config.yaml
n_layer: 12
n_head: 4
n_kv_head: 4
d_mlp: 512
vocab_size: 1898
parallel_block: false
init: "uniform"
beta1: 0.93
decay_shape: "linear"
steps: 3928
dataset: "wikipedia_en"
Each number is 50 + 12 x the weight over its row's rms, rounded and kept within 0 to 99. Layers, rows and columns count from 0. The size before them is the row's rms in percent of the matrix's.

# layer 4 MLP down, 256x512, rms 0.0797, rows 43-151, columns 0-63
093:59 39 34 63 52 41 52 45 37 38 52 35 32 73 55 43 70 50 66 34 55 38 53 65 47 53 50 38 68 56 51 35 40 58 43 64 67 64 50 56 24 64 68 31 58 56 46 40 55 70 39 65 30 47 64 35 61 44 35 61 42 53 31 52
098:78 54 64 39 45 48 44 45 48 48 59 63 45 24 20 46 28 52 42 65 51 60 65 53 31 37 34 36 71 31 35 65 56 64 57 66 41 44 72 52 54 40 38 57 44 45 54 82 48 45 45 37 47 38 59 50 61 14 45 33 53 72 37 42
092:47 55 50 62 32 43 52 52 66 61 62 55 55 81 44 31 47 66 45 52 53 70 39 50 32 50 48 71 43 17 42 34 77 47 44 34 55 57 49 52 59 47 48 56 63 33 52 45 65 46 33 41 26 31 53 69 35 35 41 38 61 45 33 65
110:38 34 20 39 39 33 52 67 42 60 52 66 49 40 32 49 53 49 38 42 48 64 64 59 53 40 41 55 50 56 49 53 57 66 45 56 56 48 53 50 49 30 61 32 50 62 53 57 64 61 63 56 58 45 52 64 36 43 71 37 50 65 40 49
102:52 50 31 66 39 49 59 41 46 48 57 53 47 65 57 73 61 51 51 44 67 51 61 60 59 44 72 47 42 66 46 66 34 51 54 44 56 73 52 47 60 30 41 53 59 59 51 38 36 42 48 41 62 53 33 70 41 60 65 56 39 44 68 56
099:42 41 53 47 36 60 45 50 35 58 54 55 50 66 33 47 68 54 78 39 41 51 45 33 47 39 41 51 31 66 57 24 26 70 51 54 55 34 70 43 57 39 56 54 44 54 54 67 47 54 41 72 42 38 32 63 34 64 49 56 44 37 46 42
103:48 46 49 60 66 33 49 51 34 62 60 67 43 46 76 74 40 56 40 36 47 36 37 62 43 33 42 47 55 32 57 59 58 45 49 52 61 36 62 37 36 63 40 55 29 73 66 53 57 33 41 28 44 51 32 30 55 51 48 52 49 57 44 70
100:54 52 24 34 59 41 64 55 62 60 44 55 28 53 46 66 41 56 38 53 54 41 22 62 54 49 37 47 42 65 48 61 62 56 53 61 67 49 44 69 43 36 41 63 57 25 36 45 52 64 40 49 74 47 53 54 58 67 35 37 51 41 57 55
094:61 58 40 38 46 50 34 57 47 54 64 39 43 44 30 47 40 49 69 31 49 60 37 62 56 55 46 71 46 28 35 31 31 41 34 37 50 52 31 61 53 51 71 39 75 32 41 45 27 17 60 53 65 44 37 37 67 39 40 51 69 38 58 54
097:51 51 43 82 56 38 49 60 43 30 41 26 38 47 69 50 36 49 36 65 73 65 44 21 35 52 44 60 55 56 53 68 40 60 48 64 41 44 63 25 32 43 51 50 49 51 32 28 79 57 54 41 55 50 70 67 22 71 40 56 56 38 64 24
098:29 68 33 47 48 55 54 39 63 52 45 59 46 59 38 50 56 57 52 47 55 40 45 56 62 44 52 38 39 51 41 49 42 55 27 39 30 55 48 45 36 57 65 31 51 52 51 66 55 48 56 47 46 45 53 38 33 37 36 30 25 38 26 45
100:67 55 60 64 42 47 49 31 64 44 72 41 51 60 52 53 58 44 75 61 45 70 48 56 56 73 75 62 63 52 54 44 19 53 55 62 44 46 63 54 25 76 35 80 43 44 43 46 59 49 21 47 38 47 55 54 55 50 62 37 54 40 52 68
101:40 58 57 47 31 41 47 55 51 41 48 29 39 47 28 58 54 33 34 60 44 37 58 34 31 51 60 25 55 55 48 69 35 71 55 50 38 51 60 40 54 44 42 60 40 47 46 36 43 59 56 60 41 29 30 64 72 41 41 75 66 64 33 56
101:59 39 58 51 34 44 69 41 56 50 26 54 30 35 54 58 38 42 34 51 63 49 42 37 29 31 47 51 67 44 56 57 73 59 56 55 65 42 46 45 53 75 21 51 49 66 70 56 48 70 41 59 44 41 44 56 40 45 41 41 49 65 68 31
094:34 51 56 55 49 66 59 62 49 49 51 51 48 49 57 20 41 62 51 54 39 71 57 47 59 46 57 71 52 41 64 39 51 71 35 60 46 29 48 25 70 50 42 47 52 42 43 56 60 45 50 52 51 48 43 64 48 57 55 51 46 46 51 53
103:41 52 39 65 56 40 71 32 41 70 48 47 35 63 57 54 39 51 50 58 59 39 36 38 31 46 42 47 38 45 47 54 46 65 70 29 32 53 49 67 80 67 68 48 55 57 66 66 62 56 36 51 52 37 38 44 55 63 24 34 43 55 54 57
115:58 67 46 45 56 49 64 48 18 54 42 58 55 34 31 57 58 37 51 42 50 58 71 51 56 36 54 47 59 59 44 45 46 47 18 61 37 36 62 55 65 52 49 64 62 42 67 38 71 45 42 48 61 34 52 44 56 45 56 30 59 39 46 52
102:57 48 52 43 46 52 30 28 50 57 45 41 61 41 45 67 24 80 36 42 65 62 48 38 19 63 37 40 61 38 43 46 45 58 49 55 61 47 66 63 46 41 66 64 46 40 55 51 42 51 54 55 49 15 38 51 60 78 36 48 45 47 25 60
106:35 44 70 45 42 70 58 26 49 48 51 21 42 55 73 44 37 78 51 32 38 34 26 79 35 46 36 47 53 57 73 43 68 62 34 57 49 63 61 50 44 51 39 25 54 66 39 56 38 29 72 57 43 49 66 36 65 39 58 57 34 62 65 32
096:38 57 51 70 38 45 48 58 50 62 41 70 53 45 61 54 46 57 61 40 52 51 47 71 54 36 59 37 50 54 37 57 60 49 47 54 41 59 61 37 56 36 51 30 26 50 56 59 56 46 41 54 47 63 56 38 53 57 60 42 67 54 63 51
098:56 30 71 61 58 56 50 42 42 48 33 53 59 58 39 36 55 35 73 53 62 60 54 29 50 44 35 42 46 38 45 55 45 45 58 61 39 64 35 49 42 57 52 62 60 42 54 82 50 53 37 55 21 48 50 56 53 39 42 52 62 29 59 57
095:58 51 73 60 37 42 40 18 60 61 56 50 55 44 34 68 39 65 50 24 72 35 37 37 60 48 58 49 53 64 45 43 52 40 73 28 36 39 66 54 63 35 34 61 53 41 62 45 40 74 59 55 34 49 53 31 72 51 47 44 56 47 46 40
096:70 52 50 57 38 51 47 44 38 65 49 53 53 44 55 65 77 52 75 54 38 44 55 42 39 71 67 48 39 61 43 64 43 48 61 49 48 53 40 53 52 56 50 54 61 57 49 37 59 57 36 31 67 43 42 67 60 63 47 34 43 67 57 62
104:52 65 68 49 46 37 60 53 44 56 38 63 59 59 57 55 43 60 62 52 62 57 38 51 56 55 53 44 54 64 62 46 37 58 51 31 48 28 50 46 48 50 74 44 59 68 39 54 40 28 59 51 50 41 35 52 61 54 42 55 52 59 59 77
099:45 79 38 31 32 48 48 46 66 16 52 52 52 64 35 38 60 58 51 46 37 58 51 70 57 25 25 65 48 52 30 32 59 34 44 58 65 40 42 54 55 45 42 35 30 66 42 68 36 71 62 52 69 62 53 29 43 39 48 57 58 49 67 13
102:47 66 40 39 50 40 43 45 57 46 39 48 44 36 44 47 57 56 49 42 36 32 49 50 57 45 37 52 51 40 55 56 62 46 46 68 74 33 40 53 46 51 41 56 54 48 51 46 30 63 50 38 52 55 36 69 47 67 52 53 42 63 62 26
095:67 44 67 48 71 46 75 64 50 47 29 56 41 47 21 53 60 28 55 71 44 42 68 44 29 70 36 49 48 52 34 66 47 37 53 40 56 27 58 63 45 47 34 62 58 66 34 51 30 71 26 61 57 49 57 67 38 46 44 50 69 39 67 47
094:31 51 45 53 71 54 58 41 64 62 62 54 59 47 40 21 54 55 63 42 50 56 78 36 61 55 38 43 69 50 93 54 59 59 46 33 69 52 72 46 62 43 47 50 74 39 46 44 53 44 49 62 40 42 52 54 37 32 57 47 49 54 44 72
101:62 32 79 58 49 82 52 62 62 63 55 50 37 60 41 59 47 39 63 55 63 56 48 33 27 62 37 29 72 42 38 62 60 44 51 49 52 43 57 47 41 36 31 74 69 54 39 57 61 50 46 22 34 52 43 42 44 65 42 65 64 39 59 53
099:49 47 53 58 46 46 73 73 61 40 40 71 42 55 45 50 49 43 53 55 37 51 40 43 57 49 68 63 63 69 66 53 21 44 68 39 66 51 38 31 46 63 55 56 40 42 47 63 39 49 71 45 59 56 40 61 35 60 43 79 58 63 74 69
102:71 60 53 52 61 52 29 51 36 65 38 59 71 37 28 62 40 37 59 66 58 49 89 60 34 46 65 51 55 69 25 69 44 63 48 42 40 42 37 43 29 52 40 62 55 62 47 57 43 58 51 48 72 51 37 76 65 47 41 68 28 40 70 50
096:43 71 41 61 24 45 70 64 39 53 45 40 79 42 58 41 72 55 47 73 61 47 54 55 29 77 41 52 32 57 56 72 34 37 46 70 48 31 60 71 37 36 49 28 59 62 35 40 36 34 62 34 57 59 34 68 42 59 29 72 66 61 42 64
092:55 54 64 58 38 56 54 62 58 61 44 44 61 53 66 65 41 56 61 43 63 52 50 44 51 36 56 59 52 20 64 58 55 52 40 29 40 49 47 57 38 20 52 48 30 33 32 43 53 60 48 34 59 49 49 43 25 40 57 59 41 65 56 37
095:54 77 70 59 62 60 69 32 40 57 30 72 44 60 53 59 57 45 54 42 57 46 53 58 52 58 67 44 37 52 44 68 56 42 60 55 54 49 36 60 57 57 56 48 62 56 35 30 26 41 52 60 47 55 54 55 32 46 57 63 60 56 58 54
100:49 50 64 63 44 46 60 37 68 59 55 52 37 46 62 38 59 54 60 50 51 68 51 61 72 76 55 91 39 45 41 36 44 38 43 70 56 45 16 44 54 47 87 49 54 44 78 41 39 47 32 36 47 48 51 50 41 33 68 61 42 63 65 56
097:56 49 59 56 66 54 53 39 54 56 45 43 67 57 57 61 53 56 42 69 43 55 71 35 38 46 58 54 41 64 60 42 65 62 55 48 55 62 58 59 65 50 42 47 68 78 84 51 51 60 59 62 41 43 41 40 32 41 30 42 37 51 29 50
096:55 40 15 57 31 48 68 43 46 69 39 49 35 38 64 41 41 49 35 41 61 27 50 65 73 61 48 51 33 62 56 42 46 39 58 53 50 41 46 61 50 76 47 62 36 57 54 46 71 56 44 63 68 47 48 69 25 15 40 43 60 47 64 61
099:46 67 59 45 45 21 54 37 65 53 44 48 41 82 49 68 39 60 45 49 21 53 46 58 60 36 56 54 55 38 52 82 35 54 35 60 34 51 55 46 53 41 79 39 46 47 40 47 63 35 51 32 25 59 42 47 51 48 27 32 37 62 54 52
095:53 61 39 54 56 45 56 56 63 46 48 39 50 47 51 42 31 33 49 55 54 47 41 58 51 46 47 41 57 37 48 57 52 45 53 58 43 57 49 65 46 38 47 54 44 55 63 65 38 55 71 27 50 34 75 48 59 56 45 45 70 36 63 52
096:40 44 48 53 52 45 75 45 60 44 24 58 38 57 35 54 32 41 47 62 62 45 65 59 58 61 42 49 56 27 66 63 43 37 61 48 53 71 55 50 49 83 49 55 48 52 38 51 26 51 41 67 53 63 41 47 33 59 62 67 36 49 42 48
098:47 44 52 39 73 62 63 42 50 52 35 47 60 48 20 42 58 42 56 47 35 51 44 42 61 66 52 56 52 31 52 47 62 51 59 42 38 60 54 48 54 54 28 63 45 37 49 70 41 44 38 32 43 63 62 52 64 46 71 55 52 63 29 57
105:42 38 55 48 29 71 40 65 59 48 43 41 65 50 53 59 56 47 37 58 69 57 59 57 31 46 58 43 57 45 67 56 71 57 61 51 27 46 46 51 59 57 73 35 51 35 35 75 23 67 41 43 56 65 42 39 30 50 30 34 31 60 62 52
101:45 39 35 34 42 49 42 36 60 46 58 64 41 70 32 41 47 41 51 34 57 60 35 40 47 53 49 49 27 43 49 55 32 29 50 56 67 42 64 52 31 59 51 63 38 38 32 60 75 35 55 55 43 67 44 48 41 48 60 34 52 29 36 59
099:35 58 22 50 67 52 40 68 42 34 66 47 44 49 59 60 23 30 52 24 53 59 54 60 27 48 38 34 18 46 50 59 45 44 49 45 48 53 40 38 68 47 56 27 49 44 45 44 73 53 63 60 51 43 58 58 61 64 49 61 47 61 64 53
100:53 61 55 45 54 56 57 37 39 43 40 38 58 38 33 65 44 60 45 46 71 38 63 49 43 41 62 56 74 54 63 23 47 45 34 48 47 73 61 48 46 44 36 47 63 49 60 53 48 53 46 54 53 69 36 59 46 36 58 56 27 46 47 48
098:56 42 31 51 49 39 45 29 51 39 81 47 42 35 58 57 42 51 70 73 64 66 49 50 55 45 61 46 31 52 57 62 55 47 70 52 37 50 30 52 35 49 49 53 49 25 49 58 60 32 42 42 58 47 56 33 59 23 50 64 30 75 52 30
100:37 39 65 55 30 43 57 67 43 64 50 36 45 61 40 55 59 48 66 61 54 46 41 46 49 41 21 66 71 47 55 66 55 51 49 62 43 33 54 42 61 48 50 51 54 55 57 45 52 52 48 52 58 66 57 45 48 37 69 55 52 74 51 46
097:55 63 66 60 59 46 64 76 51 45 57 58 69 56 38 62 41 32 59 50 38 45 72 34 61 35 47 54 49 49 46 62 47 45 73 58 53 72 74 40 36 70 41 45 44 45 31 45 66 46 65 42 60 50 10 54 43 51 53 51 58 60 45 61
092:27 47 49 59 60 54 56 53 31 35 57 50 69 42 38 73 46 39 36 75 63 54 64 64 58 51 62 48 48 32 55 41 42 47 41 62 62 51 46 64 16 58 65 57 41 54 64 74 37 48 42 70 48 50 51 27 49 51 50 28 67 55 51 43
108:32 50 40 34 49 50 36 41 31 43 39 51 54 51 54 46 58 36 45 68 64 77 37 63 33 32 51 50 61 44 42 59 64 30 46 60 37 53 65 61 51 57 53 29 47 53 40 44 48 29 37 69 50 57 63 42 32 61 65 21 68 40 55 19
095:59 49 49 57 50 46 51 51 36 53 52 70 39 37 61 65 47 53 59 51 44 54 44 73 77 45 56 51 61 52 48 28 54 46 65 59 46 53 69 46 62 41 78 29 35 35 55 35 36 76 61 50 66 74 58 36 48 53 54 64 44 56 80 37
099:44 49 55 36 47 52 50 47 48 33 46 57 51 48 66 38 66 54 46 55 56 58 58 46 34 60 31 28 59 45 61 46 37 37 34 54 49 48 68 49 32 60 42 66 61 32 67 67 23 45 35 60 48 54 35 33 18 42 32 30 43 54 37 34
097:33 40 58 54 43 62 39 42 58 49 46 39 63 55 44 47 47 46 26 41 36 40 45 63 45 59 68 31 37 50 44 48 58 47 25 39 53 45 49 62 59 68 73 56 63 46 47 54 56 71 62 57 50 20 41 47 67 38 24 34 47 67 63 28
094:19 48 62 64 49 40 58 30 55 67 65 56 50 49 48 48 77 45 44 44 62 59 26 55 67 68 49 47 45 63 58 45 59 53 64 32 25 48 39 60 56 49 34 54 66 52 49 40 59 58 31 83 47 57 43 51 53 42 55 52 41 55 41 54
102:64 37 60 54 76 44 30 40 50 34 63 48 46 61 43 36 41 43 46 61 59 54 50 63 38 33 44 34 31 60 38 53 40 64 44 43 29 25 59 66 43 49 50 42 44 35 43 35 52 48 37 52 50 55 59 48 60 50 54 47 58 51 53 35
104:67 70 42 69 70 46 36 49 54 36 81 41 30 61 52 63 56 82 59 45 62 43 74 27 63 47 44 55 56 71 61 21 41 60 60 28 52 51 71 44 21 55 45 66 45 46 70 41 45 43 60 60 42 30 31 53 54 40 39 46 42 30 36 48
110:40 50 61 70 36 62 58 27 42 54 55 39 48 26 67 35 58 48 48 49 50 63 67 61 75 65 63 60 36 64 44 41 44 46 53 49 33 46 59 45 31 45 54 29 43 53 60 68 36 48 43 50 66 39 34 55 36 60 39 30 31 53 40 43
098:57 40 65 59 55 41 66 34 37 46 38 47 33 28 59 73 24 42 53 57 63 46 43 54 46 63 64 58 31 43 53 49 60 52 65 54 55 67 20 62 37 70 57 56 22 80 55 41 66 42 48 16 69 39 61 53 46 32 44 51 53 45 51 38
094:43 33 32 40 63 67 54 48 61 38 54 66 59 80 48 45 44 44 61 44 59 59 57 21 43 66 59 38 35 57 41 62 29 43 57 50 69 28 57 50 41 37 49 57 61 35 60 48 49 62 47 56 70 55 37 45 47 38 54 58 56 52 36 59
103:53 50 68 45 40 67 40 31 54 48 70 37 56 40 70 36 47 44 48 29 42 31 47 61 63 59 61 54 66 38 60 50 73 53 61 44 79 58 64 57 49 59 68 54 63 51 50 56 27 39 30 59 39 69 47 55 57 46 29 26 56 33 43 65
098:46 72 58 58 67 72 48 45 49 60 70 62 31 41 34 49 50 51 62 73 50 54 46 49 36 66 49 62 58 52 47 55 78 52 70 61 44 64 60 25 45 49 54 33 52 51 52 50 50 38 67 56 25 28 31 44 58 44 45 71 81 48 26 39
099:73 54 61 40 76 43 34 43 55 56 47 43 65 44 55 36 54 63 43 39 38 55 31 30 53 56 83 40 53 72 49 43 44 55 37 65 40 45 46 65 46 37 71 46 50 42 37 50 57 39 42 52 55 29 56 45 63 68 36 40 78 44 49 69
096:60 51 55 50 63 28 81 78 45 52 66 36 66 62 45 53 56 43 59 38 66 18 43 54 32 44 27 40 63 61 38 52 58 57 40 62 62 79 44 47 40 23 42 62 45 48 81 50 47 72 69 32 72 53 50 49 55 39 54 37 24 41 53 48
099:56 22 42 57 52 61 34 83 28 49 17 51 43 43 18 43 42 36 64 55 79 41 57 65 57 63 22 42 65 60 39 48 73 47 36 75 47 46 39 56 61 41 40 41 53 70 52 43 63 61 67 39 70 52 40 81 42 44 35 61 64 47 48 78
103:71 43 57 34 76 42 28 49 42 23 49 69 52 48 80 36 64 40 53 69 53 60 63 43 48 59 42 46 51 55 52 59 38 35 47 45 62 40 40 54 50 43 51 47 59 55 57 52 46 50 18 49 46 27 44 55 37 57 63 71 40 39 58 51
094:45 49 58 35 33 45 65 62 66 40 49 56 60 61 52 59 38 42 60 46 53 49 60 53 53 43 56 50 44 41 56 31 54 54 39 45 40 37 58 54 41 52 50 29 72 36 46 52 49 54 49 50 72 68 59 55 34 71 46 47 53 56 59 64
100:52 32 40 67 67 68 52 58 47 74 39 55 55 38 54 52 53 48 66 46 57 39 64 57 64 63 59 46 69 41 35 56 44 61 72 62 59 51 44 38 48 32 35 49 66 20 28 55 42 60 60 55 46 45 35 73 50 40 68 63 16 48 55 35
098:32 46 64 42 54 67 48 51 55 43 55 47 23 50 44 67 19 47 71 51 70 35 47 44 29 40 72 56 46 56 60 55 67 47 61 64 59 55 38 27 79 69 63 41 51 59 60 60 19 47 44 35 51 53 36 50 53 77 59 80 44 66 52 36
103:50 44 61 67 53 42 34 68 46 33 42 62 66 63 69 38 31 59 45 74 42 30 65 46 33 64 72 62 58 21 47 47 46 21 52 47 53 70 66 57 33 49 37 44 25 52 68 43 60 33 31 52 48 35 77 48 60 52 56 28 71 47 28 33
098:45 49 34 62 55 63 46 62 22 37 39 44 48 57 73 49 40 62 55 37 49 59 42 52 36 44 66 46 37 49 30 28 43 48 73 52 50 57 44 37 42 43 53 69 49 18 49 50 74 29 30 65 47 59 73 44 54 49 61 35 48 58 56 45
106:33 49 47 64 58 65 40 60 57 69 35 41 53 53 60 51 38 45 71 50 51 42 18 73 28 69 24 56 39 52 47 59 48 63 51 48 62 68 30 51 45 38 52 25 54 50 37 54 60 60 70 44 46 40 59 29 57 37 35 38 58 49 45 41
095:24 32 50 43 63 50 44 52 65 29 35 28 66 43 39 55 55 56 48 50 23 31 42 49 47 23 55 35 47 37 68 52 39 59 66 41 54 45 47 40 40 62 59 59 52 61 45 46 57 45 57 57 36 63 48 39 51 56 64 60 35 43 60 64
101:44 57 39 64 31 39 62 44 44 75 40 32 39 40 47 56 40 45 51 59 47 37 60 49 33 42 41 52 37 41 35 56 65 63 48 59 45 39 53 52 45 42 58 27 35 58 56 56 29 55 46 41 75 57 52 45 70 38 37 52 65 55 61 43
100:55 37 49 37 83 45 60 57 58 56 60 99 62 52 48 36 51 37 25 62 50 26 36 58 63 51 65 41 46 69 51 35 49 51 56 61 57 35 51 55 34 54 57 23 81 53 41 51 38 55 46 37 46 66 45 54 58 59 56 51 50 30 34 33
100:39 37 51 65 64 36 45 27 34 48 46 65 42 41 43 64 41 57 55 62 57 31 56 50 30 56 44 51 50 50 48 52 62 49 38 44 52 32 45 84 39 52 42 52 66 27 21 26 41 52 67 48 79 53 55 55 53 43 58 32 44 58 46 52
108:68 52 36 67 50 57 51 58 43 27 37 50 47 58 37 42 60 48 71 46 35 33 71 43 41 72 59 50 51 64 50 60 41 25 59 38 58 70 52 63 59 55 51 43 52 42 39 47 52 34 58 68 51 30 55 29 44 55 56 35 34 51 51 49
099:42 78 61 50 61 50 65 39 52 24 53 42 55 29 65 51 50 35 40 52 51 76 53 53 37 33 30 43 39 50 48 64 50 44 58 64 31 59 79 52 49 49 46 74 39 47 43 64 61 47 78 63 47 23 43 51 51 62 39 51 66 37 48 40
106:43 73 52 54 83 54 58 44 68 55 50 48 66 54 55 34 41 44 47 50 40 40 59 49 66 47 77 58 61 39 49 43 59 42 55 59 42 52 46 51 56 41 58 51 46 39 63 55 61 36 33 30 56 46 50 51 58 68 39 55 65 38 42 56
098:53 38 56 29 56 48 71 39 66 38 66 56 46 34 59 43 53 46 33 39 49 51 36 62 62 57 47 54 60 38 41 62 51 33 45 42 41 34 58 56 30 63 70 76 26 72 47 63 64 39 50 49 39 36 28 35 43 20 42 61 47 50 50 59
094:34 26 54 47 55 64 66 63 73 55 51 48 67 52 65 29 28 53 51 38 54 45 46 58 50 59 47 55 42 56 45 55 45 71 60 35 77 65 69 36 63 38 44 50 47 54 41 47 49 65 48 73 56 51 40 23 25 52 45 39 56 43 39 35
100:49 55 70 65 47 31 39 47 48 51 46 33 33 71 53 41 57 64 49 42 46 66 36 25 39 58 43 46 62 61 45 73 47 43 72 64 35 55 69 44 58 43 32 51 30 35 41 42 42 60 53 51 36 41 75 54 52 36 68 37 47 60 56 19
097:29 37 46 58 59 25 50 37 51 57 40 50 58 52 46 28 45 33 59 47 65 35 53 42 26 30 43 44 51 60 59 56 50 60 27 57 54 42 22 56 69 73 51 48 50 21 72 34 41 49 57 35 58 69 55 49 48 42 54 66 38 52 47 56
103:54 35 28 42 58 54 51 45 59 35 41 77 37 48 75 69 40 54 70 60 56 54 58 60 62 64 43 59 51 65 49 47 57 39 34 68 69 59 54 61 57 64 57 63 72 45 37 48 51 39 32 48 46 63 55 39 49 59 44 52 42 65 46 60
100:61 44 50 48 40 39 45 27 55 65 56 64 47 53 41 37 55 62 72 70 65 56 71 56 52 40 63 62 50 44 59 45 59 64 39 24 48 42 65 44 45 47 38 29 61 48 46 77 37 42 53 65 30 61 45 50 45 46 48 49 57 35 44 64
096:49 46 56 29 51 37 50 31 55 49 51 40 51 19 56 30 35 55 59 44 47 56 58 66 59 38 54 57 61 50 61 21 59 40 57 38 50 62 60 70 52 61 46 43 26 53 56 60 43 26 54 49 72 52 60 62 55 58 47 42 50 65 48 60
101:32 55 33 37 31 62 45 37 37 57 43 54 46 39 51 50 46 45 38 51 35 64 47 34 53 44 53 47 52 36 57 41 53 73 27 71 42 60 52 21 54 44 51 52 54 70 51 54 37 51 58 65 40 41 45 30 43 55 41 40 69 59 60 51
095:78 63 58 47 51 33 64 57 43 64 71 54 48 44 44 30 30 36 38 20 39 54 57 47 62 45 45 31 41 36 56 29 54 68 44 29 50 50 67 70 48 48 68 66 48 55 35 43 45 71 34 69 63 64 58 56 57 64 36 57 44 54 52 72
096:66 53 65 41 42 57 66 44 55 35 43 53 72 43 34 45 80 44 51 59 51 31 49 46 49 51 73 29 56 72 43 62 44 46 64 53 48 38 42 47 48 45 56 73 60 36 46 27 52 47 52 63 16 44 60 36 42 41 40 58 40 25 41 57
097:32 45 51 42 50 53 28 46 24 54 48 33 59 32 33 56 27 56 39 40 59 56 47 59 49 45 49 54 44 39 59 38 55 37 59 36 47 51 58 43 42 79 47 53 52 56 52 47 44 54 46 40 65 53 58 58 53 49 56 46 46 63 61 55
101:63 24 38 51 51 43 27 39 22 49 54 63 68 65 51 44 35 44 53 55 62 67 75 43 41 58 57 56 58 71 53 18 65 56 36 44 50 57 17 41 56 54 45 50 54 46 52 36 55 46 70 72 67 62 51 47 47 41 54 46 40 38 77 63
098:63 34 59 56 43 55 70 57 40 45 63 63 48 46 59 41 32 52 59 60 21 50 58 47 56 48 46 15 56 53 59 65 47 58 47 67 48 45 50 56 47 40 42 45 41 47 74 37 66 46 51 61 61 50 44 60 46 47 63 41 46 28 49 45
103:60 52 57 61 64 66 57 53 42 60 33 65 42 50 46 43 45 45 58 26 44 45 57 72 40 56 51 59 54 48 58 39 61 40 47 44 60 60 63 67 33 25 58 58 64 53 73 30 53 33 39 59 72 50 46 19 40 48 52 50 48 53 52 60
100:45 70 35 46 55 34 49 35 35 66 38 36 63 49 64 74 45 42 35 50 74 32 46 62 49 48 35 58 53 59 41 36 66 61 38 36 50 37 44 38 54 70 25 44 37 66 50 46 66 52 49 51 31 50 48 43 39 47 47 51 49 51 41 18
096:42 62 49 66 34 52 53 60 52 36 41 62 24 35 54 61 52 66 69 36 24 50 70 47 67 41 39 53 49 64 40 27 51 45 49 49 49 54 76 48 50 43 54 39 44 69 65 54 51 43 61 50 39 48 29 47 54 32 59 53 59 36 31 41
103:44 45 44 45 66 67 45 42 35 51 55 49 64 56 63 53 50 56 50 46 47 34 38 50 41 57 45 39 50 60 26 69 48 47 63 54 54 41 42 46 34 50 46 75 61 55 51 60 59 59 78 35 56 64 63 57 31 36 65 46 38 51 41 49
099:66 39 55 45 49 32 53 56 41 52 54 45 39 24 55 33 42 46 45 58 37 65 44 55 45 50 46 73 71 53 47 44 68 34 44 67 51 64 40 57 41 51 49 48 47 53 42 47 46 17 82 27 59 46 63 54 80 62 27 45 58 58 60 58
103:56 29 26 45 37 42 54 38 66 56 60 42 50 37 38 65 74 39 54 54 45 56 68 41 50 34 36 32 63 53 42 56 52 55 49 59 43 34 56 66 42 47 55 45 46 42 52 59 61 61 64 25 41 56 54 47 37 28 63 46 47 29 48 45
100:60 49 41 41 41 56 51 50 71 53 37 47 38 44 61 45 62 50 46 16 59 44 21 30 64 35 35 29 47 47 61 51 57 30 34 67 36 49 54 32 51 50 42 47 47 61 51 65 62 44 40 52 54 48 39 68 57 43 56 42 46 76 48 46
097:45 53 46 47 47 52 70 53 54 51 54 60 55 51 55 61 52 50 30 35 49 43 56 55 64 44 59 45 11 79 43 70 36 51 33 57 35 54 50 42 66 62 68 70 42 49 56 36 48 50 55 29 42 50 26 38 58 52 47 73 18 41 40 49
105:65 49 34 29 38 58 46 37 52 65 45 22 59 65 76 61 68 66 46 69 49 42 59 38 52 52 52 43 49 47 38 30 16 48 62 63 36 37 58 52 31 47 67 36 57 51 57 30 39 48 45 40 52 40 41 67 57 46 56 52 52 47 66 41
100:53 56 59 43 49 43 40 44 61 49 58 48 66 47 30 40 45 41 46 57 78 59 48 38 44 53 49 51 64 48 46 44 44 45 47 63 56 37 47 57 51 43 61 63 54 42 37 53 73 52 34 60 64 57 63 69 36 40 51 67 48 68 52 75
115:43 44 54 34 68 29 44 43 49 61 43 45 48 62 44 50 56 48 58 54 49 41 43 62 28 41 35 47 51 21 73 59 70 49 52 43 65 65 45 52 75 58 49 52 54 55 76 39 47 65 36 62 54 63 68 39 51 50 72 42 71 64 31 20
105:36 48 37 28 61 65 58 74 51 55 51 49 32 58 22 63 43 52 54 39 67 75 65 58 39 44 38 53 43 65 58 28 55 42 52 57 66 45 45 67 52 63 63 36 13 53 42 43 37 39 54 38 33 49 31 62 68 46 55 55 41 38 55 40
098:41 71 49 53 38 67 46 61 52 57 45 42 52 68 67 33 59 55 41 63 60 48 43 31 51 42 36 48 36 32 40 49 44 39 54 40 35 44 18 37 55 39 49 26 68 54 52 49 44 36 49 67 60 47 40 28 40 49 58 50 62 59 26 57
098:43 64 47 68 31 38 26 47 47 40 40 34 40 68 24 53 57 61 47 27 39 48 55 53 39 38 53 54 67 56 41 48 58 57 54 79 62 67 56 39 38 43 39 57 53 40 55 41 66 46 38 53 45 43 41 48 51 48 39 46 27 52 64 59
107:51 21 35 32 63 53 55 59 64 61 63 55 52 18 65 50 36 37 49 31 57 37 34 34 47 69 49 28 67 48 41 58 62 45 66 59 42 48 57 42 57 65 40 63 31 53 66 51 39 52 44 51 41 49 55 68 56 51 57 53 56 61 28 44
096:42 35 38 38 60 64 58 51 52 20 45 46 51 56 59 36 56 77 56 66 63 62 55 50 57 84 59 41 57 62 58 44 60 52 65 62 57 45 46 50 53 36 52 39 56 29 43 30 56 73 60 44 32 59 50 60 68 52 42 59 53 30 56 43
105:51 59 41 40 36 53 77 70 60 44 32 30 49 32 64 57 53 45 42 47 51 57 64 66 44 51 60 46 70 48 46 68 55 59 37 54 21 22 50 49 60 46 48 70 34 50 27 36 46 67 50 38 57 47 63 44 52 34 54 55 47 50 62 63
101:48 65 36 35 53 20 58 63 59 57 48 57 31 58 31 43 42 75 40 64 46 55 42 57 40 64 54 52 46 53 66 42 64 60 39 37 22 50 40 50 62 56 45 51 41 65 45 48 46 30 50 56 63 42 60 62 61 74 39 52 64 23 41 62